Part of a small language model's weights: rotary positions, normalized queries and keys.
Each number is 128 + 32 x the weight over the matrix's rms, rounded and kept within 0 to 255. Layers, rows and columns count from 0. Numbers have three digits each.

# layer 2 MLP up, 1280x320, rms 0.0806, rows 741-827, columns 80-159
123146126162093114148095147080188166114142165192154118156114118154178133133147127087128095113127139155079149155157092157194115142132093139149133095155094167177117149155116139100169111099137109120072148142079153216150110146095145095099119119
155165140095092078184052164130095130121110177163165121121134138088101075130134115109105103126178137170071089128100163127210172159117149159109102141123128076143147123133104110140111093101107032114192179133164121121064129132074133129175125145
110120162115059141154112081102151149115089116134130111146109102206097097115100192107087157093174156105112142111106129133144110099074201155099123134182107117195160168150091154118160137115126090208100123167113161108103095160082103093131119126
149160147101116107125127100097183130111078109166119151142124145127152134103125111127112139123145079109135139123098127216154164132202144106176106121132091123114063120118140163090163117110133082180131135157140126145126129124137054119078160117
132095106125133107116116125141192149109112073086104062167102156126172133124136066105124098140137082128094112133123171173140166142173066056181102147120087123141098140174099111123123158162102062137113164146166117118107153084105110125141145131
086147152075117092083113136090146132161124080107100111089088100119109163115117127170096109091176121130107131159129114165117121090126113062160125058155089151103143100087151133140112066130129141137104113123184130136152132176117152141125130169
204118150189095131117095092092131188148136117123156067124116056191122168110122098103151138124148120079120168119114107139110150102132140088090109161120111096123158122112098090135128132125162092205125139162138111118135128147113097125165108170
151104157163088100123121136112184099095121112180140128120117138093195129102127133098158091089117117091124199115142137118179158155148117125117076131135100144141116116108125097136197140112088119212130124140135132132159099068155101110135125155
161118087088100126110078147113138085062139107138151045141077114109147100087125134163090199080064188173111122097143152121133121159103150131179122130098168111162137133125125199125135150174074145144171148186133144162113109179100114065099159138
125165099128085115140187117157205174106129069134189093190090131194098136120113183158168068129160097068104156098083132122123138185070109149138114117150147195117093157148123125128163076160167153156104144178129087150105074088086108099095142114
150160153141127099175110131149138135084075166102120095119143131130078113084131114181151077128106152127082137102138100182168164092174131155133115043153098161128112118112079124061123155152136088192123164184142099075148131083080085119162146188
149151150129069109101133138097133057125122110168130108122153149096205139146055162136099114131117035103128136129149131100092138113162156155190103096085022151155135129105058158108153116138172115106140132138146119117136160109112133128095155120
136126173200101123153110082133114111142145160097163136123137040114105156104112157171141171143095152178111148129117126163160097144121118156048115083143104114175114161131146128164182089167138118159128132118140142141124121151142119101163134099
179122144144120147128120127186099173115093141122141031102110096125164091147101152135161124060134119205089128177083154115214175135169137125100120165115142133129138089135102131136172105126072109164141173103087023079163135113135084060081118107
182134183114085139127154166135109214110135047136096145161135108169111137093151127139068156137118111095107126160158088130088112161120089090166109127062119128132040075175078104135150124169155179139086123134135184147147077183100118161103116170
129082138150115133119121113137123118156109157187132175128099089142143127150143168124171123109101141087081119110121089131174147154152165163111154125076156092157144121135113172137139156116131161137163122118066134164150128115107145048106137096
155172120151105144043156168170174070100144073123176125109139046158120122136165125126123072113139118169047085160115151159162132151110100108105106105148128086055142142160091133115161066139172124166158114127100150202061124108125168083135144129
160082140176154098109078127109149146157173103159193083184142139118167189130086179165095150109131104144124099168110114141119136125177135175114116077117119127207123134129136083171149128157078152112109184194085143119105116143075142096169167147
147157134111089122082144131153113090103107087102117157101129120135171158149109165146149190105133117155123181167119117073110152101162089055101120111097096143117155163136060082196134068130107190212139146154118125073156156130153137124120124117
131121118081115147152099107096129104134151119102150120168116185156125099076054134164137139131123134172122167157142194111126141121156090133141080162074133126157144110158133135092121129136120143118124148169177095171126115126159095139114139173
173144118085102111082159134155172159101118174124156141148141118097143194105144158130125098082117110127080126201139148105113176119103154100140132111122138072135155173148140157117140112089146149106128141193099093155134109134135142107133108093
143153142141119134154052111163158104068113122127170159118156095114150179156094097147097117132129064152065152163129104137133181137174146105171075108131126169124078134110111183171173107113161099171078134172125125119170144162143125166072119144
132145113099138089130157087124175143130133070152123101139124088137124135072147097112080132111143136113131149103207138134134094136131181110131119133115104089171145162160072072043112093113121102149099153135111149138146070172124112126127164167
124080082099054119100141202060156148133128132194152124106090090048154081123093170177110099148120136109075167136106041147169160084135082128078136031151116133107117133165055087096106090105084158175142149105141102216201198155184117091206100151
145042116159161142064104105153101110083162145094187127162107126077133128082123116151132080172121079137158148113146134126127115134103134138139135109141172116132127109138130068099146165205089127096087110161156118179114127130159111138153158123
104141190147091120154130194002132118107139180145156093118136090121115098105159095122120156112074126126143101117166092181130121133116163146110123094087094145186144165122060080096155124169169063096105182107114151132120195123111108080109166106
146165171167138076133087137154125175148098097121123107117142090115170130157066097121170084106149152121114144134096138195123132171158131148118084124135162073148151109153152120203103140153181139153074145121111103092106110075117111145155199181
180110152125173105103169163170145158079087108127108124097126117126138146138089139157127117155095096133165120123154202152156139122147147139189108129164107148103136152138166123138127125101143147089091172187091064130168056200167085110109109071
170092096127166030123056160131101190132127124143148107140080067095181139093095126114147109108147136112118082148082112118144174105142127097125049183128117096123175172160139116104111097110143127135144167125137047138086114195111103125114197081
132139163167118127118102119132171086116134133155213129147133146142147140065097177127120078105102120128141166150133112138138111117167160090136101150155112118158133087178170090157124068128156088152077163152129051148117144109084113128155121135
102155095183106091108112142101127119131159148150117157164105087111187126133156118104117113167125146114128101122163193128154107119152145105105101105122101097152049125167166105216127138182093137152127124152098111143156121119145096086120123216
124113110126098115084106143150193118089131089167182156179107131140127139123136124110123100137055111069157200146153118147161129119089117138108128126128122123102108198161165111080126116116171074096125108160089134184115167136110148065142101169
148094153134112138089085148120107162071130108089074108139117122167056126153066085127091132178117132141169084170080117109145171132195123188082111076148084098149071135121113075156107166118126105141145168188155129199132167185188123131106134163
165111082140112129152124221124186081136060129092144110145103150145111108120115136111132102119105170132110080151087151160153083149134101170112112091101123134190081162160106115096146134134181131131171145138090104124190140181128130143114188152
109107114151134130131111109153155095114133156175148130105179123123156116131104139120083173156134164075149156139151173177104115099141135177135114103118150106142152143219088128119130146126088160127110126153129156161134111126143074150112130142
168142133155090120118135111181163127100179041144207120173177151083120116161095078119117111150166096031171193150104106146107080131186206144146134137095098023105126172133096152164117141131158140114072153212121127158119074209149101110166251119
104160145129135099102124147127135106135109145070135131194124135135116108151099110130153112077179120090142160113145120061173127166168134138091121124137107104143110149112157166183077064184131140114161147168170141196165113107135080112133128094
143075093198153128182125155081116092103125168169145153199117133168125124053109140156094069117195097102059166128161124152178118157146177114087092078105133139081123136126113081142144150081097151136139091157174146128096131101156159120153127136
120172117131141117167093157087148131122145119166115095102136134145108167147124120128180173109159111122147100106164127145107122108151156135120140134160167147138066181072096169123143104110097140123112164119155144109146128155132136093099141138
132133083129115157170071163149114133081122151133190155185202118109139119124090118134136141111130095130102087171126128110129201155109100164147120146098166102152123147134133153126131100079106123151159168151133102146111144167109147139146120120
093101141112148149128056162159130110121094073154139079133184099180132105089094114126072186105187155086112099184097142131143159102106178069116116120154094110151114134159157141152130104176118147117130176158173124153132113116113081109132123143
161110138123140019134103140208109128109168123151114169145160102066126126122115161117175072106174121105157179188157105209174065190122136167132128077097076142081182220123129074096086121086109170090150142153085129190139124216112098138117184147
140148175130116165066148124126130084102108155101150101139147062136155081142110155121144113140158109149121183170100121124142140116120137109141093128128089110107134097127172123092102070149108118121142144142123153089130106093143130146104105152
140109129167154107153114145143134125120167062094108138203189100149108094116112167115175136158186047174155078186149114154056113113176084109107087129160116131125117111138101091135148160206141170163133172104079125160149118114146121133102154151
164139126084123101154154141113141126127144121117163107156089052112161152107130105162136108141098093186115176127137124110145130100132163130176124130111130125133100144083118096111115113179131150130155183186170129127057101142116111136169171160
135097147112148141162166090134130078121128172097101071137171079112140092091156094142131149110077117169071119129103116137128136133154200102172101095161122118182129111115162139081095115186156148102130120087122166168125148158112107116153100097
123092144229088123184122120125132100088171086062143139124185078152183140104127116158169130149167144166097103191101135142135120131151103115046072095171142152109139147109094111157159085138187162154127112093103125161111118117142100097097103097
148102198133100128188109142147132174185118106110140135134119145125117138140085161149086164119113188072104133104139121125154105126106180168113111134090107105178172120104093117133095134098138092133072098136205107136142109153156101107153129157
157103100132106104092110131094146170149181138145080054184121105085071177120066104122162115003155140110096126133163124163161105104113159114116124160154121176174134107176064132081100070162166080118128138101134114230113174158165120110134124146
184094139151083112107138154145104104143129070185139141125195161186123089078140100110108160112122119133138086130116118120120168147129178119130109123085085157091119113142132092145164084155143102169094118134085102150127124113106148145122178161
152070116132128145083146139146133107096147125089136073121104160098127095094106141129147159127083090127141200092128075142147142181080074109158132074114131142104143159091122171106131108136200161144127185160113149128153122181143114091094124148
133076127180156128174190126180160170102113098139179167097159114139116089073130139152110131072066177186107123162107134156097131141098151134098121170136111098183159141097062133141132159120101101119071139166165166161142075110134103117137123140
158149100140131054127112098106131185116057125161127093102110109121105144128131149126138155078171117145139101163107140102227140111185128087168083096107061107125097091109099101119131120131112129180125128128098123089114192103148149102079081121
147159101170159123146076132096113190109133141158114170154165042136157169129146169168118127082255111077085150116160140114173181117178170164147131156092053121116064145082151105153120103125054134169179128142111139154121132096107122060098121075
142111145147139113122122160089164111115099115150142086125097137117134098107104159170129157111065194147144165154122128173167097135102095169111114100111119134170074099180143111125096140122126136117211199126166158109134134117107155084147142167
173105159132148147097109085137174138176151145161124206079089056115151198133130087110127113098173098143119098179104094177130117168154129112069097151091127084184071126150085075081187108104149165106115189180109115190158120140132097159144094099
127121155147036097134098149150155133124121119124153068139115046144080129149076102139144181167190132162115131132140153054160158154094122088132105143103140148157118169152124141145113070146140122146103121127137139123161095165142125148134132135
140099171153096114162168149139113127093114135096115145116157093133107131084117111145104121141149140137152118134116150167089110071110193149111118115111134129144095143094112168120125109138136145123127131136125127165178144167118140114130095107
164092126092142158174153183097158135148176107129162090129167093117131115108132181152102114130111072107129146089134163116194151138145153071089090153114081116175121126179129127109132187165154075117141188150165126090097175183156139139192129057
116108113137114112117145157044199091085123118107116119211164124114132139129142161154126145130147118067149174136138081114111147167132180170095141128111112175147128137163092171117118109177111092143195107106188117102155179152109145114134121189
126107116126140110130149128117200196144169140132137164116159096095135125070147071127133143079197081115120099132121118115155104088085171115115111166073111154107154097170104119090142110198140147160114157150112130100102128141150105133138105126
159116125115126123132114141126140147120102126137149122150133090141116133103113133147120126124127107107120161159116133135157130137130169151129087114123128122149125133137109113120098109136128125140122145169103113139153129176117101105144161153
176119079131130121109163180193138202057177105198119102153187168148121117082116134150074091109082141082062125169122131151151112141168143141107104114146081137067129208192099078165137109155147136130131162131149122201177124070139089088052141139
107073161162162091128080132082154147154092115101165131115133126142124182095095167120104165088154076132131117185090126166207145127151097125134044091149099119140109104099130074069124141152107123199058136178147114103143128124135110149119115149
104123158128108112173168087055227164117111160114100117124143129132087197153141123171119160117178118126106106168112135140151144093145108148104125089078124099129168110156119078138092138154116103147128147111154114120091121119112103111182183167
119124148143149172101121163151202149145151082196142093171127120147126128138154111157102115041147079151110136121134156151106168194104110197079127133114116107128118106100073103081103123187113101117082141110110088144147089136152120137114173144
218068086103099134123138127155113128143093061135117125166128089128104167124112063097076148133086118126145155156119161146066122142096155154168104085131112162114090148187055093200130102147155113170167134133101079185096114118157100102144143206
184176196171048096137038094127138111158119129149084041127128137136192113122075110134134104097131208111118121034137147140126149154099123153127063152152196136186087132154146138186122097129170189174148178098209078188107111209146154160163160113
123102167149165081123084071204146147084102077135136167130143106140116090127088114112176126121221152139135181214144129189056159131132160079143136117126128127133156150169123114131146087125117163073094166126117150131087085149130151116086132118
105157121166093140166093163099157137123142122173142129162159130102080163130133127148140151097126102120130133158090147147203153167102096112124105142076161163120078139154109057139153120107068151128092155115122094149182122103152113106076147154
118198131108111144163160147114111129108146158121161126151175066092118109119127110170166146117134125148117125122103080191157135110120117101111098144141129146134082102127055110129157119133188138160133136115118122090172125149158098169106136129
115128140134114151142130108116135179083111076079093078134166102135127135121140127139140145166183099083102161175161099115165105140166127109152132118128120116162142129116085181109162089082174090139094198133104136178116170085178123107099160114
159136117109112131138111151167140101127077129112106099153145135117107138135127098189126139103119146181120087099105151155136184134145113154143135095129177145128110170144120117122092086158122154104171156149110119133085107162128079150169115149
131156122091119105140080141129157170123081075182151102183138137076122133129133099139091148094119114164136189161127133103143103069127187135124098120122110070142089152124049137135153120100194129116064140110117122129109138181155088126108150186
145140105126144134117131088163136142141155109089112145124144150122124074112120091114153103143119130090171091116136147136146084153123113124101123133121143112128103110230114123124134179082136129170153138167168110187102139122170096098157156150
111173175137146132182131103156097099123133078121154035184129151086147112172106083122088103140134153131093139130131175092184088151135154129092126060129103106163171142177072147134117124119195070160159121167096116165109179109155119113157194090
159095097186105127131059158162134138133128098170124047133136098108137124015062162137176181126078155097135134133148135150093149132081164156168128089140175059118082150121103165176124053193161124113139111130091157126118118191073108152148159131
155112076129122125173147086149161124134151101112161134139130112116114147154172060147106124126125126084151144119079149085163084196185109134088111166135079112120149159128089120107137114146171144133065153167172133152098116155097120127160129166
119099141180124078125127052091149128127104100134114108127109136076107143147096140111154132101155100141119142169089120110163118160145096133159055092103130134185114119101135109128118144161137114150161139112162115125156121118174132130132137166
111145126130078097128085133125128095108132129157098098136092106141110144143116139129112170100120148231142133074124116178113076102100127156126109065138148138144146142076136087107103125132107040140133141208111108146190113126094125076106151100
161139078123163076147129176109153156138139141149138091121122060091160110071085139155159131086085140125113092141098108181148119158125137127170103105116164123167156160123123168180110114138132145136161151122148085138078139189162135133157146149
141074123086163031151074146188155104124105072137176137197088082130169149085114126126112166157127112090115118143152154199109117128129144095133111047112121154124125127189127108061136159133091116110102163148112109116123144165131051127103170092
119119156092120141111157110153172187075173097190099108116154109105182126108181092079078158117186185129121103111135138120125108131158188139062085145153127094115133112165110158103059065106136127173122144165167200113075163161173095075122126127
128162163111104115172157162158136151138132139116153044184166100139210117165140138099104106110156158119127159157149097140141090152094093168079120159122082062163088161181120071170170094093132183124169199131091154056159111170085033054139132136
178102094150143109086118094168153115088122119125128099150088163074142100120117116153068128103088161118075131151100133159117132082083173109068101117098111114124128149142150153131092160113211160136058146143153143109178157123154148117094135168
202127118103117159129139179143110122050174079135146159153151136120109089080119147119102135134080146089143127138137173110113133151162127119163131105107084111147065169111106135144120118113136144115166161146132157186122142127146118124132154189
110131117132118153143076109133105132129103114128135124190141116084131145127080136131126145088130145157092134126120100120111175131136129132081123142111133149165106123126139127105138082116085108161131160138163095132093080144103116141101163088
# layer 2 MLP down (transposed), 1280x320, rms 0.075, rows 741-826, columns 80-159
099197140152135126136080185112158146152103131078124149115152158124159139110152130090174056145209146119156152145144154147111153078145146111120159115192090115161137079115156177184064093134157023115124115163158118120102155133125123111080140106
066189122120161112150130130075113081142139073094076105158129163090121137129154164155190191150101111134107142135156087174171107130144132107168127157101149093130116133155131102127079094119137143083155097103091182117206111138128099104095128165
104121124168095094096088172125148107134089178092140153078150124157094153081123108113147092139192125123162141133088130131126124142116121128163217148135178200132170170150097151130179173092133088124139145167161183112087087177100156126116145045
044070133126134120121102138151084177149153123115124168152140130104128120141102100061137098111140136158157115148136160100150131103158126150188133152110138093108138108082122142147119164090133141086147182105190122116114199143093173156118139092
143117195103139106114137093179160089099189187159096182200067108091158100143136155093146132128112112168101096127151148143109130105130123128078144098117127124097112152128110134122159140196183166154083136131161126137167112075160097174119105139
128093085101136106113165144156115093177126111106177133101167141109088179085109129085135166070069086139111075086083154148058111109101131137099246104115108121235163119119151126142103129134140124131160121093103109126135183165151179105109103088
124120054177108120113114149131051127143139126168110158153151081147113117141152125131051115142116137139143099147101120122110054171135103147121144124116142137181149129144139159087103092118093145090126127102120159145129153145139178098203155152
198147162108128109159087083131124130182120126140103122141096114151129113127134139082192116186109114181158124152171149136155173143143129110192182106174105120110149072107162123031181154131056123134125139139102174131093096166134137135170122101
083097077112137140125139158139089103102127123152114074084158142066125064070127175063137171146091168092130126102133184101077105146089145068122205128123096179107149071098105161177146144139152115125089075074182132144112123166106160097109140168
105150145093166119181132144120142142175155132104190150122148187175133101118187168105161101114136120113173100096100125099102086141053109134155158119128114186130128112104132158123156102151179144124122118061124155058102110076072066055094131124
118110128147179093092141088067146136117149092154138096166127100097113114085129153095070101129093162147125110084095103111178165089125046168121204123155145138162128133159125124094066163124110208107100118132120164165138133133120175088120069123
158128079117106110045161156151060129174100139153139131151194161118150122159066155074126117123111120165141135160118144135087141106142093105142236117161126135155173085150101181103154118089182182148130116143158118140130142215101187137129178122
043136113121097084161131101175092136138095109119111181133093165124099187106083099155178130147140129138136147096118117134086099076088107170149202149108105134087107123114121135134132103110213107112145118143161150083111148102155144159125121150
104112108070186135125083121151135130133126114119123099073090183165154109140140159065166204138139091173145141149099113154176105135179113104101109145168137129108119058096126121144090151154165109164135136139107095122141127111151050134084182140
110102171070123137092057160156078104148101082161141157153137137132148097104149164102145113179175131070168096191120139130121184166167134132084119196097107090111106122131138100150106124086178154113096120128158145136089081158121114211122080145
107112148124136102132089168146088133122082129156130139142144159110105156130160137147120131117149119096135104119134109138155117144116155166133141151107121089116075107073149115162137121154116095143130160198170116120143125087166056126086154127
097186100117147123190165147103157172114128119197137137099088162051123143116147135137125123116127126147144046141096067158176148119068121164129094102158132112078100114068149080143077120118150072106192168058103164141080143147102119170115127156
111115078110160092107173119119103155167106165127150156148110189131087100079107088169100101159105100146172155148147122175108130172139127179167110102151142110132116140066159114219158093109097125146160167139121106123136115194066200120176128131
170149092107147124068157125127093085098090168123181091143116154103162077056112156143131177107150118115073104146118098087128182102150127165174066099144095106093217152056067151177128101109157184172132116132158079070136149147164135141089085099
176102136105148105185118149169111120116182049175153169082128127133140182093115121118109142131151146100168132131110147077123130127067091125122134053160132070129137113118120160156166122149147107130171140118143159144113136139064131142128138131
131131128102159186113147147199150077163100174094184154133153158129144139117168155149120103096103149137128137133151170092108087083127155066183151122159141140145105135083117127110137153106116194163099151114081106052170129156168151098180087119
146175140104157126163131156182082145064133141117130160109111121154179142086139177074100046075155142156104138078175121094130158114145148136093133160136119122147076098148092081026146149122098151219088116119084128107112174131138158167151138126
105122076120119073128133159122148118149095133137144096093144131170101113121123109111157146109101078059165077136093207098089157188168121122206105125129144140114108151139110108082141118137119089101190102122104138109122133102110167149134117114
102115080136089093124156121092100121216123105121162142085146127137134055088075138167171115158162157172147103152071103085242183095168128170168163055163130150092097155133085113166094117089112129068066123110141037116159172064118155152149134061
108088150102131119107150106143125081099160130121118092131063159128115181153127176108153137107036135127177129107123119116112132131121146114126115096100101100119163129141148078077197168138114102058024187111049125094104149104115159069128111114
110161119121123086113149134154122187115085163146177163074124104086138105112104091066072182124104099174181143084125096048109102120147162087162139034139202097118149082166118046148074125163118071129129161162134132079147149110144083189115143144
159176125154177173087145076137045146119089142053146075100126155172136135095111141146109127143103103004122190120123117155102103133170142143120059117109147104117166135090120124127039111106197080153072158081124143150136147131112198108140123188
180139159059123146104117168128112156128140149151129136111099155103141099203117134169114135154141108174133077132106214126175125179118147193126102148170130161170093107138092069133092103146117099134070122127137095132135112139100170131095144090
115091138179230126155112123085154136113161092123152136125131118141061120143116078110161177104096197201132117091162135119096097104171128145059182119170115129172121086111150143149112150106167129150140107141193168051140170127185152134137229117
119106157114079146113132139114139158109121147126147142079164109110183154071023161129145164172126127161092120047155172107129168185110136141108151084139165113069135117135120127141164158121116144159109148063152106167104185164109108154165093076
127143140159123129140171081172128125138123131142051083146166145081138085145206134094136124139158133120146110166180171162115109173090133130152138144142118164074138115112087108145129136091140097186176152086155135133113099140102163123178101120
153175161156100190072078135141114099159116131169205086114076131083134113082084152120072173097124107107074144089199110135155076070137151132090093131124132116116101142110167103175110137080089146125167117133098134148150171132157110123127107110
126097124128188083133076135142127163168145129162146126126130191080172191200139135089092192081157151100131123149108101114194087099125115142163129142133106151171103134137151134110123131126080145100104125138116116084094141115107098067124164122
142125154129201137156119111103155118143121109123093130137131088132119140127128093095150134115146151182124136104153115109136154145107088142126208121149163129149163170130165175102089090135072116159092136138100110059075194109098175193084112146
076139111105112149161179110123173140162117148143098116087088127118124120150097144122112097122127125171076084167175125156118107052115133120133123145136098129148128101101163121149111129136130158138100104160114163101122126112111131106100143134
078162094090151085131140144152111078124139093096156102161136108126120115157109177102148162152076088090198148164146060098178102133162164191007128111139090121095157144147150106112118161160126140097112156126117096110142037138106149085171072156
108138101134200095100126061089138116105143132163149145134133132113135134204103091095138160126152064175155087042116135157155061157154131099087185164099128153115068171098140132098173074074113122108162118121095143095162070120140140089143035145
159077129109152083157129133081189112073110157132099098102145167124140134141114121117142134123095130145118112120084118151116085102155100208129082126107094140103144061110159193180100152054122121137207122104164185142101139167147070096135131089
096108117125129150110111160164092103112158096124128169128167171092167093151122099101130129098166157135144169141137094100161091101063133120153188114127104145095132122181163209116166155133156181116174117097116145086155187086133106122152077099
103111089145124159139120105151164131152135115150113099109106159112097167140093159182098146140120144085117152132154125178184107074155194093140136129092133166116121100132098118111138151183079157093115121071059173126157163104143083051123118102
056064145135106132118132176112125128131093142070100118122137123169137143080122128160162112109100169068161221132146156141166161124104120062122108166135143101037195137142118147163145129082121115113060147109161151095128065091080147147127134115
124140128076155078134133096151103118112130132121155116126126144071088110117181151141146098158089149129096117189131092105172109143125153088106084082124139076082192157094124065084144138091119182103185195161106120117045116170100104192110104154
098110112131198102180107179111094142120140104173158144114132110121181104125167141130103117125141147111161111089142165123121098127062060150140145124167118124139128200119147094136093110085122116145163134078103139146131145130141124151105205195
126113159131152096161161102098122190166120095123111227161141140153100150144130073095120171166129141188175137125104137156178089112085133124136103150147176082057114089116142140151131124090133171194122134060072127108103186151177183096118109081
094113130157130129126104116131113093088142147015140098128162116161112147119131159114134100135179133134165126105097164100115109105120100130133246131113090197095123140122142139121154037140168123156126125148085135110151087106111138136151157138
084095168180072115168107137114124142119141154110108100153097147120112167111154148143109091189093120159076109119102088044125170120178096096185138046164106119187142130120147115106156135112128122094213106139204149143053114142156136167097102108
125188110109130115121149112127123143199135067100194115152087177069175186156120105111081139138156178159132128125159130177127138169113150151132071109062137187077120130139147115147142116189125159166113006126126146142106205123096117102042121074
114107118107133155185145164083129109088117125107143126154107142176082161139142119120121172182133141142164153104100093091172112154143145109119170110126109133159080133102118070142140184089164108115123135103183118080081159145116155134139133125
121148104142085092073088203139091111155104105164063114123151156133130074151107128125121088090189122125174085088156182104172156107158152105139188102126148192131162130108096138141080116101129112163143127078158151156066141142143109138064114127
115147141106155116073175113101137171156110130106130152118092149074110139147157095108076113082055156170105105086116111159138139116133114121168021075092181146148168150135133136111133121132136137123156137062110099141103129126173185172170125122
104122094118165114070148141088166126128139119117081179160105123120090116140153132041085146134187114115158084126125159086148125104096100100116122102066127141118105086163121148118157093167156121123145140193134108125135115118141129116101079134
127127183157144141145137118204155096178086181140092157208125125143065135160139163163081179183113111070151127035148194122151119176129159110134175126122138126137143121097110157076179127108059123139116050223124109162129114163123112169154111179
116112139108125146109099197095117134156118149099116153137123145150115135150155134131129103124127072079096124125150138073112181091141145161127137198116133090135120147163135166138168154073136106114127145130174108154102156125135163101103128071
165125173066156166102078100119120135133147147127074143174142141058164121128119118079147134191146123119158137103133109108133165092145136204165105181144113118168146119131198164109120144103162114186117158061078129115130100139154135128127089121
107164159102114138186125098128122134131125147106104114107064139141164156126126118126133142117132112195056130085123158134122101079108141167148161157112116130128119113112169095088103111176166118180114123158136155132122132114091128171141123120
113122125083128136131133053131098092159144223169143126109127147001152073105104140097145064118126142150142109145124143084128141200164190162137188129049174163163153146125089087088095136203094124085114117149149173204141160137125096137081118192
107081141091158091123135115118131095115092115164132130113142148154104124111135128107097084180162128100144099147163141123193156132110105125116118132075201109095153142131103124140134109135076167106118137199135099095163208072039142147084139152
164130129203123115163102061092131124131155133120161144138136084112190105166092156135187129130106127133093149115103156107135126194155083085120175159113122204160149118156130099150143165089138168138123121145136110170135152101156125102106123127
113100168077094053165121164121094088163177093135135163154153138070121162138127215087130125136147209161197144123133153145152159097115103109162139078145109167131146140087153086177137182113112126117129091135141132126063198123139178148121146134
167074105125126119070075176084131083142183107124148144165101124148137137112067171072086095182148160092081101066158179178103127147158104161134197164139177168095131129118143101130070086142073154160122089121151178122159154160128123117120138172
105078162140100193135103132077151143145147094180118129119137138093121105106167144140164150102115109069154115064172152155146111095173095160111060107173123133077048155121090130210161187125098119133168146146102117133123101139119090148139111129
119128109119145131144151113102144107141135118109128115124134122117114119110127116135118137130108137130113140119132130124125118124151115114138148139122127102139176113117126167122126110129120097123135150156127145156125134115144138136125121163
158105128144096121168100184157119184146108080175124162147105063163118092095129146163128114163091131068077118150098133132122123166119055115142101183152149175118135130081144175146115101161151143125140136157133124158142093132083071170092175113
159207118082126110117160126102136170157107129092109108136085128124138129194145091164087109114095091125109129108158076094163146183092102154107115164080169124163137141128133121117159097104120129132165142127146124184155163148124104145114126079
059096097103145136138118131136115110140128122135061123114112133162081129118081169104122145163134125163120124094148162153172131047131140137126125112086172123156117093100153091086092108139134138109179150099180107145146072143137143130166172174
133132133114114109149152142134164088118130116102128103125080117104152144126102147163115162137147088135164179090153129219163094177169100181124111163109122105122092122133128130118115113122131107174111171127146085137139137139090111162127184133
128089112167171156124129077094050142181139170148136135130063189135079135101173110125071111132106146162147159097071115131141101167095174129175130092118160161088169101139116147139115143158139168130064076096159130129147142120098079108111030119
107174122180132147100095089160049115093125143114119105139151178112152112105129113169176095170138212152093080085162119134181135104099163154153067163101128093098139137096132178152172115117103120172063166106221088125071112146088210132135106132
123145121144127162091119091171114159132108108094161124147149172049065085120123116089134131114115145133097125147066145148049093147113139053099172115174107154088166131105155109148138165184127145088121157092118124145142117120150175139147093162
148130132105112138158078165113151172181146149140147082095132110103107077119104095082119182149090072143143144094126144116149144089108063126250181133153149157168165155126192058160141187130109158116141135102130145147110142129087140126152103148
145099154100155126137172150130103087156125145147124124145114170159102154141146112066126128114095142143146071076161164102074148113118144135145134099083118139186097097153138134146136093145132153127161095126119140121079086192151122105114147121
145111123067152098172174149120138141144140097121176129093150102073130158127076134126137130153115118124153089127142117172137098132189200096141172152125094119108163138154120106058130135111063125133159123144081134123137177146103148142113130166
103120113158135106102205140179174091116119143165144167090121134169117109133154107108113138120188206166117102097158109108153112109140133127155228153124181127130116120150184107141149126104121150156136116078076096141119159133115119125128078108
156107117162176072103126195116122146126099142141138162145141126114112125145123178124162140186094098103166141132144118130122138132158163143109143177109155138114098145086158107135130125112130145103146096082152167105117167141150093098137110132
115141107117130191099156105132094106130151103180058097097162126146130112085135114171128171174084137144146200125128103141097105073170124104187177094108112143079134097054155118208125111112112136152123161106051171137103138092110121154207116079
071125118100151103132107090084109120125144095089119089143146144096146113152183136112127097115095108139137114174117146116093134088156142152091128078133136117089141146099165116147106105139137108120091160167109104138134148126149179119119132135
123088109173117126128143138151088132132096111163111125089125142107076119130115087124193110133098200117119122100118056101107127102098131197107092176128155167082136025082227151149092134098139105164131138058127125172103169073069119165087108229
139141135163137149146105125204129087117106128142123129130131165103134133129121159226122124157050084120151113136107131101115091138139061143132219112120101112140092134154114103081090090149131131156150142187125107115139096112094074185145156183
140122137127125167133129144117137143150128096153097113108113182205132115102115102147101109141167111147124134119160170089110175087161125109132147146118106073106104132153117116125146113134127127102134134136144120142089171178123120134149123138
103129150120124138164095206120166118123084108079155131092124099101105135119096109140111167130123137134147160085151203119138141136108107137103103127144103186146151042089194105111117100171152118171183184151147153100122131134109123162169136101
100113097140125107117176128127148103157131066064149112079148132124133083148105144149147087120124126195143125084168171165106149145085122119050157097122159139125131095183146147148181131145120076100105112110149132093151138165094152141184107139
112155148099118141147162131135169117136121178114151117131099096109105129175107096055116118184128126126178101144095198130139140081180117146117133170160153132104156140100178127123110161063080140092104137134163106113083227137101173033084084113
123107143134105110134112147075163103115176110172151141135147150051128147141082126118114131144111053092139134103174178117131173159161119117123131070142123121124137190142092164131138147158058129074132145135101071114139192157145074131118128107
105126130091183150183175156083139171131110167075149152144147143099112147152155123172131116155109074124138140134147137119131138093160162163106137138146119148107147143090146084117099110126152135099097174018174132110108168106138130103179153128
151106148112141088040123141133109155181163173114180055160141121092076071152103080115159104133097168091094137153128154153108110114125172109134117096109079096113087073124136092116106201107143140114110158115120149121126127107150170144127055117
145102135075117138119124109155139179145124114099069129116121110082146133144128151149126147130114105144120118111089110111139162150132117099145200145105148146104124174141091115089088125130179159143124168141141129102109149141164170112142120175